From a checkpoint of a small transformer trained on Wikipedia: vocabulary 8192.
Each number is 500 + 40 x the weight over its row's rms, rounded and kept within 0 to 999. Layers, rows and columns count from 0. Numbers have three digits each. The size before them is the row's rms in percent of the matrix's.

# k: layer 5 attention key, 384x384, rms 0.0592, rows 270-319, columns 288-383
# q: layer 5 attention query, 384x384, rms 0.057, rows 271-319, columns 288-383
# v: layer 5 attention value, 384x384, rms 0.0594, rows 256-275, columns 288-383
# o: layer 5 attention output (transposed), 384x384, rms 0.08, rows 256-274, columns 288-383
k270 102:443486533564499473522546457505480354467597458562497454489472538467534551568518468494440494530512475527505540478467527472460539442451457486517537464536539499492465581519490583487517488405465527474498539528482470475502558466472461526523556534450519542468430524440500486464532496564559442553
q271 097:488449480419578517400496443498454486538531454507525537578490499576545526482480551468545519510505411541524502473411433515482554509480531503508529523505476511500608439476447534492476504525596491490490464435495497532478528548497507494486478490476539485554469487500527558497465473465499467474
k271 115:483476559543512480556472599491538526467485578462460502503540536426531508526549509469575473524533512486501528518459556541463422487550562518495446447533505530514522419522526519467447434532492534439485456576450498489468499488504517490595478475543539459508534472486516537574539488512451526585
q272 107:491550508449554481491567499480517534508571510557501548464508518495516453445506468522521481507476476520500485511518502511443457487548552524539474553542481535466526467436461483490535499473553492504481404492516478535459460518436497540478525527503509576504489495571506500466519499453521444512
k272 097:455480520513426468502474482494429576447533491462439500559605547531548523503515504523533592450537484432540459519496493550503481534499529506481472477523505469481523534438529534491441496545485482523472468499473529459550464441437555563456464532476478478459514505539494476491529533509451501484
q273 103:505497515550463503531530521550520496514489488509449510418463538503522403460495477468494507533443499494459500476546522478464498610501518477505535469498494475519527574526626542429528620486418470518399547468399438515479489477537502504500485564491461389528515514469498474538515467538500459566
k273 120:538437491451481542521528494571536483477504453449505418418461528518455616534444461489493467551461520470466525473547433513549507515627517533533464473539484459579472483516481515516499492514516425577466473530527489536542451531582501482503552448449509515511492509437498497473487540465574553449
q274 107:518494456466418517489471475584590474534502474518569484527496516538479479549453536477445480520464570488491517467568555491564532464613397507493456491531519466504471459548468484474495512490449537551586554550477468482460526522492519495436500547528496537502518565564519510525536490550553515509
k274 101:497535527484464465472547548523496489499528415471511464405482477504515449504538529497490501522491442519504537541509427569498527544538483426492584522554584468468538496502496532493463498406502536519476529511481475546485526452463519570471508460466491508552445439538495520484516472510479476536
q275 100:500497501539501454487566528482519442492499501498460457576472470529502490495496505529543449487467481495497486534492478471581547505483486429422532493490503523478487554548514508467468506508509520456518535442437592492498515524519468503478499454522539525511497537515526504530549454437521535493
k275 109:460481478536492470431466514533421448466494493437497551531489593521427515536499467532550549550522533516458480419485566578502469468512442444376499489473579541511503458510531522545491525505436478541555508512561547582512475529483426501527522493548501482482522503573484461523444490498475533491
q276 119:544445444457510466609482523492432531437460449568478490415548454489462470528544456425535468463485466492456516494475520517554509476457554497472536537556463505522482513477473472399491492513521514548428631476515527471469599520574534534525414485386467497432480498488442539511454462396507452502
k276 109:495468490557554523556466533521475542504450485479461492467483495563486526458490491548543470464529518532409523488483456516557454454448481476416481517461465543565464476540536524477458524446421476438551521427511496508459447487528524461401490480437525469513495490525490455509472499549548447491
q277 110:491482535481478478552484452493492524444468417475513505479593495428523489483489464479506442450479553478522538427479540494460463465567449486497505542484553485525447483507515506595476438443462423513494505496554472475484492575487575451442538596431497565529475475502589552542447452480509496483
k277 114:525567574481540522506492444477535538485543450484465524425519466490546471462491504515489483523517461530491508564526495468527496471531499529503481478477482490544452552483493492476470551481470558399618423491482593505499486460484568552495484538506465520488551508461533451448461541529537474514
q278 107:510517560580477513525571508469481395452514547520518461487543484518475520529537509516538555551512469500515493567506448540465538454484516506512529431518596523469486483485502419542554474480516510502446461469511471535532519412473382505517462501535500495496473573524430556400519485560443544530
k278 114:560453435588488467547497501505495582575465500605493444570551501488420458511433509521551412512521536535458554541564521437482531477480466447426506519531407507493469447492468496518553495538475479534470499473564530534533489533481534483541517530549535470527473519538496475542472521509505540520
q279 103:521506419519494513488440536515534468438515511487465496485558490498537474511498492461537503500548504457578471505497505496474505522472528576540492434553510484560522528612455529459481510528557469424405527490524490514493507452489520470519549515462588528500407548502528492471522461494414504490
k279 102:512497487497536527488491495528500489507519524526510517448569545533512435474441531416517498490510535507496549457505465494443493463505459497489483562505463490549510578503431474510530461575500464490527524494537550496485531395547504529450460473475458512525503449501447471572522507432475498486
q280 106:441496487487538448553510450519491474539490511556541474411512438494527502489426518487475417456497482602433576459463475575544513484453505520512504421435508511565485474447636473534490520483485522550533475534570471540543532492499404384482525562463449520504505409543476519497420558491512561502
k280 109:521442492500509460447512506545463573538537480458489438559537470485433500503455567523544453498477458490470486480571436491469425515537544505535494474557497503494541441489438544518510554491537509485462499561516538484504603496509573469452476508497446546516459529521522523459485488479581424542
q281 107:597458525512526468463519549484564503470431508461498516446489512508507443496501494486464546526486562412520542473531570519550441475454507554512469531519531517537489486461470565442467522454475518460470488498505508523538524468545551498530447463512530439416562579531559511518498461545503486467
k281 104:497437499425482509479518476512462482546444505512540475431460571511516496582552521519535470472461495480471486487506556521522522442526482557493467437458592471522478450549437521521548476481425599485516487535466523450580480464477491508465510435486440477567465509488482493440447502529563439479
q282 107:517447534500542501550460477534481525511509494498524505400552454546486530504429417467473418492489509478463533470576532448529521493580495520502437475466514469496535430460465565551511555498566576490538495413491502502491526452492449489554512482524472523458530558439535473495494506429521532538
k282 104:532424538579553482565506489511521540518461521472549441501608413474482512519477477541482575499539441463456446516462515527491447459525513425517511501481511528541505503537503488404494487506488476490503444451507538562523531526501544541489516519477466536493494466504503531484531464481504559565
q283 107:515575470509552586502519491499496474577464489512494476500564448474522534436530468587440479465472437475489491543545530505502447535504513507496523479501455485441468558545452453513494441467431487521550485485444505440508493519571543514535412546430469478502591440472486411494486526601501465485
k283 106:506462541548525506533442528459531430514490516522518508452411544547457392450495501532497540488474532490470523543443545522567557561590564563507467413519491536436453586496516508453541502488502453495468494474534455461491540519437469513532556532534497492502542476488508454431477480560538521399
q284 102:525447513544499524476420426563535578455558464490499463520537514516517472406500558559531433501602441535547511540387534497462467421488482487542529536520441521554523507512417454471508420490432495467459387544537492465494518546466529601523464564543499546525500531497567539567489473488439498451
k284 100:526462507505511480508531493538514482461448480523499460493579517434540438531485453488461505491487454554504514421416512473572493513453468503430496511521467455481486514468538591505476441502499510565544495461498522473483497516458497496499529490430509475533541557512542556517563463455527547428
q285 107:455536549517558506518439528517482557484509432473442551542598446475488470591485477520467529446481456463515488458470518496613475485452549482443536469486523545471525484570495496544454461475494594471445472505425452514523505491442441462440504548482467538509442545477518483545483562520510442572
k285 110:537472488525450531401478467470514518460478511506475477478417496571459472536500478502488481494471524470431543491516510420539465478542561498572532494576484546522531501449565487495540514461467398520516546466479562518552494510486511453458459451479473572536467510546483513489601505489502525471
q286 101:550461459511517474533468506497489554444519479545523528489513558465520492535509407464478511524523492575482536517498508478493502412512531518465480474444438516540489484477429503476449491563534498466514558630393569478517551498504540518545436547381512544520515532543470536518549493495505577451
k286 101:508537502534433523556460490468430507485466451500527539547517460411433451576522505514523520496523456472463511495404519529537526507500480539507488521483537499535488465500550576522483529400460593527509498453524592471476525480468491546500496489527499494452519511547464463496490426558500498516
q287 106:515490559508445510543473454561462480533480477564561506467512528546446495494452482530461556551469463481453488548462499495532576547492464483494510540506505516471489536484440467516524519517466466495498509534504526516590485493480462467494504511509503525505539575501520521519490394486428568448
k287 106:444508502533568520395481524529539526553471521495503457503492407462451476476528508465538474491531431524583571541496453553521450484519506546434547586510447544512481476491534505513515439521506509558522454501448490563532491535467441493505535493527600505526539493509544450539440494581409472474
q288 113:458441455526466584513442484543505550411522552460548431519529553525481584401494498459535524550498499562480509522543501537524426503534400515509466573511490479533444511502519555450510561523528467559495404508401484480534456502514476531483519518562524543510555550514586444523593531468482467530
k288 107:460503475514477526525591492547505439453525530516444467511502533454453487526522466478504502450480567504475491424520450538420498552472510552476518425449573484450473496483435490485540498465521586507511503591542517515450530444422498457511502513506498507508507564445521522540454475505450553454
q289 102:551502514513473498473474551506584471474482566459529602445548571438525508540617517574539407452542516458546499542481478519513494456447475507522457474510414452516510543450496483553584494492486488479471472449538489336516445454482569513530498489549586447562484515554518554567470535474539519544
k289 101:457496478469527490549469450495456468456383507428476491549467478532591468554498553494552451539509476481518521504502474556526506468467533504518491514550520471389578492473467533554498585499450534578428439484485535483510465449446519517569517494517524424515475542449556457465551452528479501476
q290 101:533530493567513463580572551555472523488518435499524455498512448502496449497506488533561453541484426517445521498526388483493540438486534461516515453530490464535502518516491466548554547573499547485543528500518485441586486476439539469534481496449413596480532561458502504477533528569565492494
k290 106:507526445587532466524514471562472539451531455408515490508499447475523466509550488436552467507450524537461476502495515498504500524508535457438500440446529547481419528500523522527453488503501466542509526461523495533523485486488474472523486525512479573486462606487529528535462483490405520549
q291 104:461512562513459474551464451547494532528508467497545575542503551551497471504462504488506559517578496454460495507484549517471548438529516452551455543445430499509540496503395592510515506509434495517437505571546490460504398484478483494456472522464483601552504491578516482518484521541487464527
k291 105:578540542566509510490471543516526539493532562404446421478633559473480538505425438555533444479520520547454500488488457551501501513469496493583522498541502484475481464483464555453459523537494517500485519552524493519515423501529510486478380496480497510523509461501471437487517470536557527480
q292 107:551431522521527528470484501477511455492493494535520502480510525534467548485484559415548508527530481487498557470531449554492492508501524539569489584488462508536488444484516515511444523485538477519486507505497445539496511476529504541546565568518536488471571519511449442513562477551458472512
k292 103:481486462489491477507441473559479492527506540462542482482499538489513593519540495461517431401500505507526453508425487478471467526556464497501528489507600545428497519468492527517558495471608432481526558515499462470512454519500485485587432466591559434499472513498497541516459472448499525458
q293 110:458482490477550500508473444486490467497440513461499581599475494571506476482469536455536457499474465535446521604480490503567478494469516516458456544431582486511493528482529501492469550507539518536496495417574509491480616528447435520515504442520432500527503471539518538432509461539527522511
k293 109:519488473475436510448514484493445487498528405423508564477536474450518450387490501561452515499455506525434483529452513475526462494439432491473556426468536541513500512449512486486477546595446518481442514576534461520537488497472497440478530439484500447454510583543489512475525515462552581545
q294 109:507455460496487459471489437518449446540472522524533474519425550573454445478513491460564510480496519497524507553481533494422483487516415469487491458470532526526505490447509518457457463427515467468483498385497502454505504503520489586492519494449476481485548438534513500510529420532475560553
k294 110:515491442431499511552462478453508497538451586388502518503441496499510441459542411541476516470526517562464472505510509534486515492525493542529514452464605474537460543544548448490416480454537533496496519468518469535527481526481533452556535453547431568545466503496494522512454456478378520561
q295 101:495478450510493502539464557465452548547520409457451455453472592454461558510506455495505415466458514506535445500530498551564499590437488490448539533473453473480488540570471578501472427469537526517453513477487512494493480490464517542588484514484502435435535564573457491445505479487513486519
k295 098:494495493502456548567532437473533522494487516416471572488459503506533493488491526520452544491465490532438435575510418464489549464490511485526498568470492533493545506513460501450514493389504529467531526458517539480434462479482554444413487507445506516492461509548474446481576519482502462431
q296 101:468580505547480474521481439437524541503523534513495433480475515453510518489526513519483518509474511509546531511433542412486429533553469522496494555468454470476459487508574519500440481462457509570561508485576457490545548467538507506472468554467536536530452487510601524392499511485499492442
k296 106:487483501514500460524547495464530551467525505489488564447543508537569494462559531582516471486549512504431494538462437544477482456483551532485498537509472485527488552520438542487468506484512531459491432474458560433448392437529489503484422513423532513486553462527496442485463549511461501578
q297 113:480607525495453440447452412572420493563474422507538553486444486492495520478443469468530494511542490452488490570493522524490477455511463454483485514476483472494380486503489457511487531437475504472545493490476454489601476492482531544509461520550458525470470450489451537543529498423457507489
k297 109:526508467538536484527519500527554534525480534513429489470504499514476548443481421443511499574524478505460524579511456477490476514501524474578524463479515497564424493466510489511453530452515467480465423580515541459497501448498459455587506488573528484507548475508497457570587587486455467413
q298 099:532562484457461513593467615515498508535542535499486519444443468508472506504498486538528470527488522488506533449511532551433523525521456500456479413518454481525472542545524522567420486514485532520568513591471461503584512503484472507472513558506516495481510467491512563549492561514520486555
k298 092:506567516479518520506538533428466512495579512512560482449518453563501492494530491567466462503504560416538479526469560479426476525543507531518527520480482454531513519566495533495500585476556466523405440509454504484504533496507477465529478460564528505536498424565575466506516482534535468500
q299 102:509553493495534537497485512474509565518482445521474562474488494623575538498468528494563537494546497493578488508484553514480529510482480482496515530469433457484445530500494472520559484450519558520516457489505582519511507447463536443578565533569495505491526469498482456474476494444425493539
k299 103:469519555530488479453525441479546539530537504522492476513494434542476513511482516494483453597508475475525474579480503507485485499471463486487471506488527442432463471468515527526482487534537541516512476571493464386582506494545464453451497458444459499420484429440423509580486512544485515392
q300 112:517506466499437465477456472486460493518577484547452487506546527494488561428488507446493478553471544515531478529472449496543502544539548531469471445490523559522531472488450497543499514599459433499536549374507490516571526504522460493508470470530555476507394515455569486522500465493547557519
k300 113:471463499463491521540421535504398475511540509472444491504570448465538556532527512506431422467537523590455485478566502573501485536524481512469466540523482536544488423543416478509488544569467568552532502516480499497477506474485510523438479577489506561415508543512575533507522522532487528490
q301 109:576521544511509540487555503477554469462519517523458578454452446465477491491482523511442456529417495461515456499547528466481477520490514489531535494423437518508498513503461499401489515572507532496530512495475535539511463532503467549443491480544448472545534444470501547489510470488542501458
k301 109:569445476560418477511478446516561520490521495483538504540486488481544435513497501496465531488482524565490512516478499497431464485477511486461444527496524531568471482531520560417492469546506574483545542508481499560490460558503493503544516451473467454477465474464462523449599461378554498521
q302 108:472467457535475535553536501534488408481482499452530557550515468486482407498432543452484472474436467487498490494431540446502540518518451489501540544467488475524445568500504517566486485532533525558535590479489506453538485561493454536421515448537533548502502517493500527489478434509542575573
k302 109:471500535599479454515502509511517481535509496483499439525521472530461490450425487527462481510520542602468530540546550475442506519452517447403490502504564466452513472489480511476505492576481504469516494539530493585569443569429471536547483472461464558568539530467526535465487456473434493456
q303 111:510501436497511510450498530515433457457566463560485471439523451506547619490429514448480484486509434471593558517491423492497463486476504471484521476499473479550452470441522508500537502432558524539466517444507474557479560568512455511488527513479519502462473481435430536495495487467602495499
k303 109:464416577466515573467543547411504487505443463475517394510459580497434561511496453511468552483518471530540500431464481410502388505509486525509457505489486527549563436472499539542503504490459502473472492471537489519537475518465505501491535450412402481438562451587522495527521460449484551532
q304 103:433471430512542409467449481538552518424393445447522540496549473507501513441460462509550519544493609551526502497514515483512538492477430480512471502506612531442536466527497514460490482527569547472496531469540495491458551567575474482475511485503544428487451544476547482478449447503488533434
k304 102:543569430468489481577521511500487537574514542492519472461583461546556486445440472452419559525478507478494471510596515502462441503495523439438601497516495566553510501495526492503520529511433528501541523492497519468458519473465495565422495509514574513509477510440439426487514518518578468493
q305 106:459487498472454559458462506428458518434572473506499436445456509529489425505519446517491442485477432518549511519496462498540516512478539471523560496488574500466592487483452468552490542484526531515478514511465452503495501489481491533499555520469471476503437522566505530443491548557476515556
k305 109:542454513452519516513494481466538537458483525535527543453492490486486464474548477513527500454470446494582500494503530475468514494516508543511515522508426494469504513492513446461438496455520504547480466504489516511460527528574486493486468516537464486508500461425459512548505531482508501442
q306 102:428456574545475529465459537479472477543510496528504527463483507504503532506581449437515521538493505483480497473493538483487419471411507543516507524554508451513447504541512403512540565478532500494554417456472469486434560452514547443491412501488553483530554497454515560493484449519534479428
k306 104:425426547454487559432471504432460502564449515561534511526502518447524527478475501597548486559565451513488527529439540551513465470461514492531454566444515528460558515523517391582537561454444440499481487499487530515456452458494528506446528505518489484473453461505474505534498559590497451510
q307 107:551568512503481416485511551478563502502407541521442519482492472553532468550509520457446504539573467541536492586491497445491502514471514571472457430447469561556539477514438478530454506530515541508590559518511492464594449560434492474480527430609440483479485484534543514472543440464466484526
k307 110:601520517479464550558471598478471515474522522443425453486485486487586604488448550517497486517487560564479487519476451596503464557460500544539454463532522500490534513501469528456540512479494484571433530556507529510495527373471496514482507534383470480437474519463482527521461511543546487487
q308 106:406522493448600457608417476459564490497555542477546548490532524517485554532478593486529511517505535506486477487524511411567479489434519489504530541480523549467507554538511498479481490521512529486458543469458535478434512549513435488473535475543493498411520519543505514469560456512438539500
k308 100:537522460544540529550516500464545620522521490536440539500556566463528474507509544526503511466544510471492493498481594528498449445416473502504533503461504492526451543498448448516474498495501483396519479487487481482517553560531498502489558499524510558507555463572477554539470525541485505542
q309 107:528564524544456479509448514507535484549508500529487561498478542507507508505491544551465609425501480421600458537510502482526505504414533429510566463515555495457531494525528526490496501532449520444557461462525441532541497526478457545428524540455462487444436475532450456592442438517513477495
k309 104:426518499516518546470528523472527530463531485501479464471480533524610459515489444486444478531476455531503552518487574485465543565469478510572443476533489464503511517471530571504496516461506419479567492450476363525513484515521540521451532464438460521486474459460509559493511530490428496423
q310 111:506484510466449534468531461589454529493514473497500540462485574536508479498536455497460552426473569567503508510498468446503570523492513497528583485450500553477506524503522537557433483534557607491492442487563493481465473460541495443419444497528525516466516510568483511508502486512640476489
k310 108:582494522453530466422467494514442505515443464427460519541512455500576496480553429466411530531466498484457500498487492465426487452554548513460474521545526468522487464533466514502484501553499526535529402496491501400511567490565521449506556521404491500546420496532522457474460475512471514521
q311 112:479549514486407488527546525492552465502516466543485520469518522509512486555489558566488410472499478532530458519469499458560464503509556485485540506542493528494476594529507482564492493421552457539487437468512526493525582469444457452478482535535487526415485532483464452533504518459543493583
k311 107:517502487585478529411500628459498350445487487552468467490488445575479508592474503536438518500504501481491489502438536450535492462522569459493526528488527460529591562543490498451503484520451468538557442531492539429556415470523539539507598460442478530487527494526515578468469498446526520471
q312 109:496456507446559518467490515461518524454471478512467482478476452541480525422483472513458531488537437490424494561433513595434486451529577523457437475509555532484500495501501526544471444530481419485519516475491474557506486493499521551506440532455490523487523540512487471535454548524425624439
k312 105:504481507500494497570545447456459580499527531513551453533488449512421459532561495509349492531452469527466528476511480522494548485553538553454523500501591539446484504476463514486440515454560508572472499426487543495480515443488460564555508513487519529487495484490552524483482510479471501472
q313 113:552501516457431506493556553478481594559489502502492424519488500511598468543458550500504557525455490563546463442527506514502540408516500486493480542456619486474487528585563468446526563513523529470508505530506439456486438538506528491515522450417510487563460556465554506442476493508455477499
k313 112:478476464479448550541551520471537539492431494538564462470557419444504459477501455496489570510521412404506605466461480521442520470538554457537552496525491442487527554521486513552546493456636466521508510524494457519437456490478505475499532469426446433534505440454409481467543495546462445530
q314 104:500513514550501545454467453486606539456619614528524542501560512500558537499536472439482472478482506500510456539523470477512470516451553469483499457475532506499465483412571496409507523530521448454474462480562478526539537500521520517499618571515513506546482464510504464522509530463503472536
k314 103:458553431507528541469484574524508472519514456515612570474486475496565512435446494479516477514500494533481538484528458465472456533469522529507415514481489424493497470518484508456466503501506495512516502495542555529503575453491437495527496477589527450505416545488499483505554439435543632553
q315 105:542546538511532466476478509493506494516489452487460427528497425462514493493538486475467456504494560509489558562436545473473586563514498491483540485509554479492584559531462540488513471519392535508472446532519511467457490513502580466515480550502476520509485467552536490478463485471442519512
k315 105:559481532492471517568526500531447522611522527535471499471499425538536532521492547457489532469529460534494462546498413467525542555438490455498508504441510531586482477521434546530510480463484578426491534479470542560498436393502460622469515566492487475477532485506504423487492451510556496507
q316 103:502477483515542407503496535421574507555461477599473487501444545531523428491482547498464487522518489498471498511403467479498511509504500496503489509539521506529482474439446504519502512482522531457508556531475547455515475554478507479569519487544449467529507544446479466569453499503542561580
k316 103:493453519523403487550516594498507473493497467464489492517547428490493466538507532515558519476449397510510595476474467543476524480506593526485486381491534499513577492645591442592538485493469497497472497454492513491510524539420451494492488556490514517551511499514497521564510487517492540461
q317 113:554507531495508504494463458571483454501509590504562422503500501441449445463473510508478555554525384567536482501581488540535504466522503494500480534531448487478559477498421558532581482585434479496527533489558522509549451542533504524497492482456500565429549463435520494489528538489548418507
k317 105:504503478490503470561469464495533564500508456509510482492488487491493568490564562511519536455539431458551527520511566462511445521516496513483490448495530448512527479610547499519438506510569474501438439481471470515467494475488517511556415573508558511468513530501461499520521446450485511515
q318 109:497507448588549527480462476519458544502458505583511482458544543431510477450444485563533430518522500450576540449403508519571436553522508531491538416565551469505513496506479512566491515404428515551541588509531546444549501430470498516514542487484489449499483557481494482487544496434595504523
k318 106:448560486508567479536470525529522572463511448544478478491461537542524518559449444525565520504433531467502486511488544502507417473496530544490529494522454493504466527473420541551530480492551467499531476442528501440523451418451555495502479540484425495532520477420503450463464541537497560459
q319 104:436513535552520449457540519498492500460504517470525402480556445452470497425465501471508521484513503444509491466469461479510526450457511505557588573518487441408511541548506490514481548451522526509518497510496529535511512476440521464567447455491523496539451487484436485477502540517509521472
k319 103:562517530508514516498506534408539492559518526539523523507572448553471453454447507515514452507523398481519550504461519447515450510575524439485512473494469486542520535448492479497543534502498467490463531430530530531467475514450449459502532468510535496495453524514482458465498468432578584462
v256 098:454469471561504508545476545566464439488511600533592500530409415497515543526414514518543451571560474517504466425473485519503534482512482491538465510551522550540524447541457506510512480473537530497487529484513505530602470560546497563496497535448483493514447529503477453518444509483455522582
o256 094:539494464497487545468552470508529516474527520522480515498551542550466429500582488463449514493439505547510485528515540443548506444450534446553583481486495466494551527490513523507520528536542501533426439534439517541487536529467485450558554431493496496538515466467504528465442517487566479466
v257 097:486473502507551459417475482455520493448492528572556502425543493507490535511500523494421571500519493519414476471538530492516517553538426563479546486454542562517500455446476468628476520521553512423510575496544523529530514543539443565578485468531436480475493532420564453475481462509443516431
o257 090:494543438553499522584529482505506465444518441473510487477528508490548434503403510526553450463477498480525554474467473417541385448434570428439456567530547453508485489493545503513522529517522455491525462424459543533538558533476426418452426471480526512512457470484428573458465482495537457569
v258 091:521488436533426500546456445535460391509509521488561475492492423522465510547500509508475522543460532457460564495473468491548496529510446472511454515508542514464527520547533483495506534587550503496500568584494533423511488421475472517506485544522416505464454525447491533544504526435520462480
o258 087:444464457484571470520582518503525514548569470483470510468553475440511546511516548486567479503498533527477573481478532561540516531484583517513515495484500536495497440460554487491448485478505534438418547514502439490515582501441448481511596544493549490537564471489447473466515517533435512523
v259 093:483461485477518480479458564535506553508517445512524528534484469462482464589543490516499530521596490449571475444509519510478552580435400471532502666511464510481535466512478531469536511520524482480524490528492562534449478548476500454498544502451452497584494548496556433485510534521488474480
o259 091:485495570528488498584527404495505547525495499531408461449468530539428504520486450470450470472451488482386433539518529491423437399536540468451518481470505452507512470524527448492540490439510507473489500523564534519568535517502500544507572460553500491447471429526505518497484478468501477538
v260 100:448452465507450523439477527510568477500493475553484564558529425420511529481493560503489561549485465560456538451546454526538499523493491487403517449488530468468456486545501471497517458535540467505473567546551530546514476489493533491513575499473416518507489523437497580464507426496477510503
o260 097:447509543420503546580504519465480481541474447469473484463528450527542487459459469567531456490517625498540491433461438513548469482521511528582494523512484529506489498510527557489480487485493570539561530491488501475491523540485387488457440539533537534528485471528475502464459518479539436488
v261 094:618465495438533495428494533484471570478503528495533501508504475518572499492517499538480549558453545467533525464451434478536494503419507449499474524491498527572497531569536518551497441459517476479473502502455515582491534539545547551501490484464562479591551465480530510466526492529451513547
o261 087:422506527502405491594531507516543440507445556553475525493534543500506465488494490492474464517531428481495512563505493509451496452588501471488513450559537467437528457470466517429529550527447473511534453522487507479497449478471499468522556539514416615433477459564478526497488487471476562472
v262 091:473532474508464524469441425550445523474503537435467546524527491499530500471493543478541579495486465457475449542438527451446483521507484462513444560543528455473505491528482475470441522529562448562496547525501559504506462475516539508543539552483510516498555539509547465612476469493494510513
o262 083:578429520459485485488530471519502448505480453523520443577473516538512473598565514506459453503558468514529468501522501463477535460547535534518551485443473553519545544504505515521542492475471514419454567490479540538476576556534494530521510557460558462533474497463462494416515525486527498491
v263 090:521503480484509513529482488535482534519488465529551467525453507498555467574482542581461487422516489515475556469520513523496527512516479442473531488508445515491506482511480506479521522522541463530524565521472527495456495461466498597593481484449505528420444521555449532476486486464480477479
o263 085:512466488508511495415498502488437452454533511494542543443441448533504479486494477483448475587536488467481420490460535485473520467483498465562413487483498485522543450456602598589462512483508519418499467580528495543431560537478488456479488489488455459521487470479508460469456509522500420502
v264 092:453536461548519511469462572526501470569501495514491481503488463505496515487552475491476526444512553523424529424521506481526558570500502484510488559544505578532534437530524542448457501507471470593502543419480420429475504510502533535503514498464461518483524508509510491519396534495425437546
o264 085:485483483513499417545558432531445503467466484423452545528562554479508467450551571531532512503475504490526540510519481474528486508523480473547549485470459522448544491515496507519548543466517496501469478498505442528530514521513537425494498507575534506480509474466514545494530526490483458449
v265 088:467544552481554526539489543504454514500447497495527478528527538491572471487468543496592456497469461525534444457543509483485587497565528501568556504499530495457471491508517584461489479470547480428510469489479465440473589469518505586475547535524511543458562507508487574533515534566546585557
o265 083:559574505553515454501528478503493480549512425520515531456468478465454511514561490513467587488499457533517503569486496477484476579579501528478479512487461529549546563471496513525577583523456482560527532509470568543547441516558515483527506485517586491496493526456456429442525438418452448495
v266 092:461437533496518473454479463511509480443485545482505516496456547480555450531572554483510556492465491509454516475506464552512489453523478563580437486510486532532444517498547586456518430469563519533513528501526527505458461524518517486458547536500509478493531501517487443460537518448546484468
o266 088:472516471478510496525483502484527491571599438506498468494577472439523568477465495484522459594503498491531560533500435502536587539505512472484458510494555503509522491466491480520496527558417469445489435528536509540617551512437449511481446455553507548480459517422524575566504449516485475558
v267 094:535464501427447539482466475369551463486470601474488435447539491459523526498491455469560519507561385530509509568451512508542549454546523526507453471500453530550465563537540557511449530452613453482431511523475488407518545540506489531520497509519461417492574486519562509471571540505527522514
o267 089:460537544540498456574505540536500485527560449478509498501485439495383527499444618500492477543563533535508511509493554502530515560489577495535488494543543528454511467496502469435486511519429510484504527537541511515549483409499459484515521462523488500541512442478472500492481475464460543503
v268 097:509473505484425516489526574545435580536501477436520471520441481492474531526434522503497549454517554569467520501515432533496513477509473470477455531469509433545526480494427539480504465552507518490530553528509508535466475481527475490509527471510493494489546516494524534459504544560474505511
o268 089:468444498433492526459470436453492495456502554471498596429591423514565468502536536515476464538529504517513466499514565547493533461565470521599526487526551425515480516490506481478544487431509503537569533558481486470496449453536494517508449561532440491495461515532437552529547520499428453472
v269 093:506464458485503497450512504475508465468484419474530468479524502498422500556466477555476514585445507478520558481569569431412480449454516452458534516491450477477528417475462516478483454509447531459519500503469547419438490449546542484547483550480568487521440534586448477523426484478544582525
o269 090:543539510492509444496453533519513523534471561475441524507505515500517496490485510461420466549546432490425443469421485516457580548532424503474481499468504417539427543481502464533432561489470504524460564521487466494543506507498457485479503489520485471478433531491466495511501495468490460468
v270 088:492467516468481474490457533508461474560461500474422515506501548524428499479479559488541465523515562545497522480450476529500467499459497549528543488504546541490515504570523454448540515515483459531464493515552561562499515519507512422544541454565490480483496469497522485501512483481465453490
o270 083:536552506479501544543562444460584482487546463486529550600463478450511499491542475526543486528557513466532426438491551483465507400496521472424499429506502515479570486472498466522527523484561596496569538453470557410496492531507505468520410525504508488537513520498555534508457525446535506456
v271 093:474506535473545500582575534426564517504529502565505489493473535490476538543548524496503508440527526590582431487467566536509525437492475487473505552518470456417502544459485445510533478525519498574534489463494599487484455486470491519509555535515558551499513485456529513474490436468536567455
o271 088:559475457478472584450443455526425488453562507461545488477514401572521544532471426465514463562478486453475539473459479515566573459529471515552453473491502582505487509507506533500496540550506491513398459544524505551557547578505521499513547481547471555458489509565534521463568519499541475504
v272 102:492542516464485508385603540552533521530553440576513510534528534569502470484535512492442445531426470520516473432435550498593487564509478531501480473523545508537490550503528559479571499495510497553572478442457500486512462528458502494486491533473536477492515499467549421489561483504487455554
o272 100:448529436514524475545435447547439497513487510468545515464518487497439559460533517495534511439513553484601457506490480461496497464494495490500486421493519506497517506510467483521483531480488396543419484492526523537493545506510500504583471469463517506518531498498517532485418471536500479514
v273 096:512488573452521428574487459543445519490492455546513563479497551483506503486550477489471494431507490518464448521550520450416500468482553499526542482475469472525484461445504468512483424529504504519532490484537535517544482477464485537530473479499514533444509555440532516462487471460539485513
o273 087:571508437507492608440456500496526470515401474553483501453529448546470488506507499522475524463500477469558559543439492488506482494489423525413519501516500573491491577532475467544503549529562489413510466483521497506435440487522517520538426459565549619489544511484510495432461521558474551503
v274 094:545511441477535529489505428478472442498408508479509494456541555533514470572521480471572439520457542533508606566447516510493543403466480449432436470514480582456455463484475514512444486466519453515512526491507531493459511459564523459536507499477483493536446463564517501535481440520463390503
o274 089:507488570571499506555544574522525498526522463503505519531483483483477448515436596559502518534542491467515409443507529422503519555503594499564541510463509526443540570468588453475509508552456511553457490514538482528517509524393480498483523455449504461489496527509435520502456499462536526443
v275 094:589463482434483518446463512473474499482496537528539522420489482463609454461501505491430505534531567435539464447410545473497451480539520538500476494476469482483511504536520512511579542505542520630513536494483563619526461508499482421446499441545463483520543481507489545479468512448559513522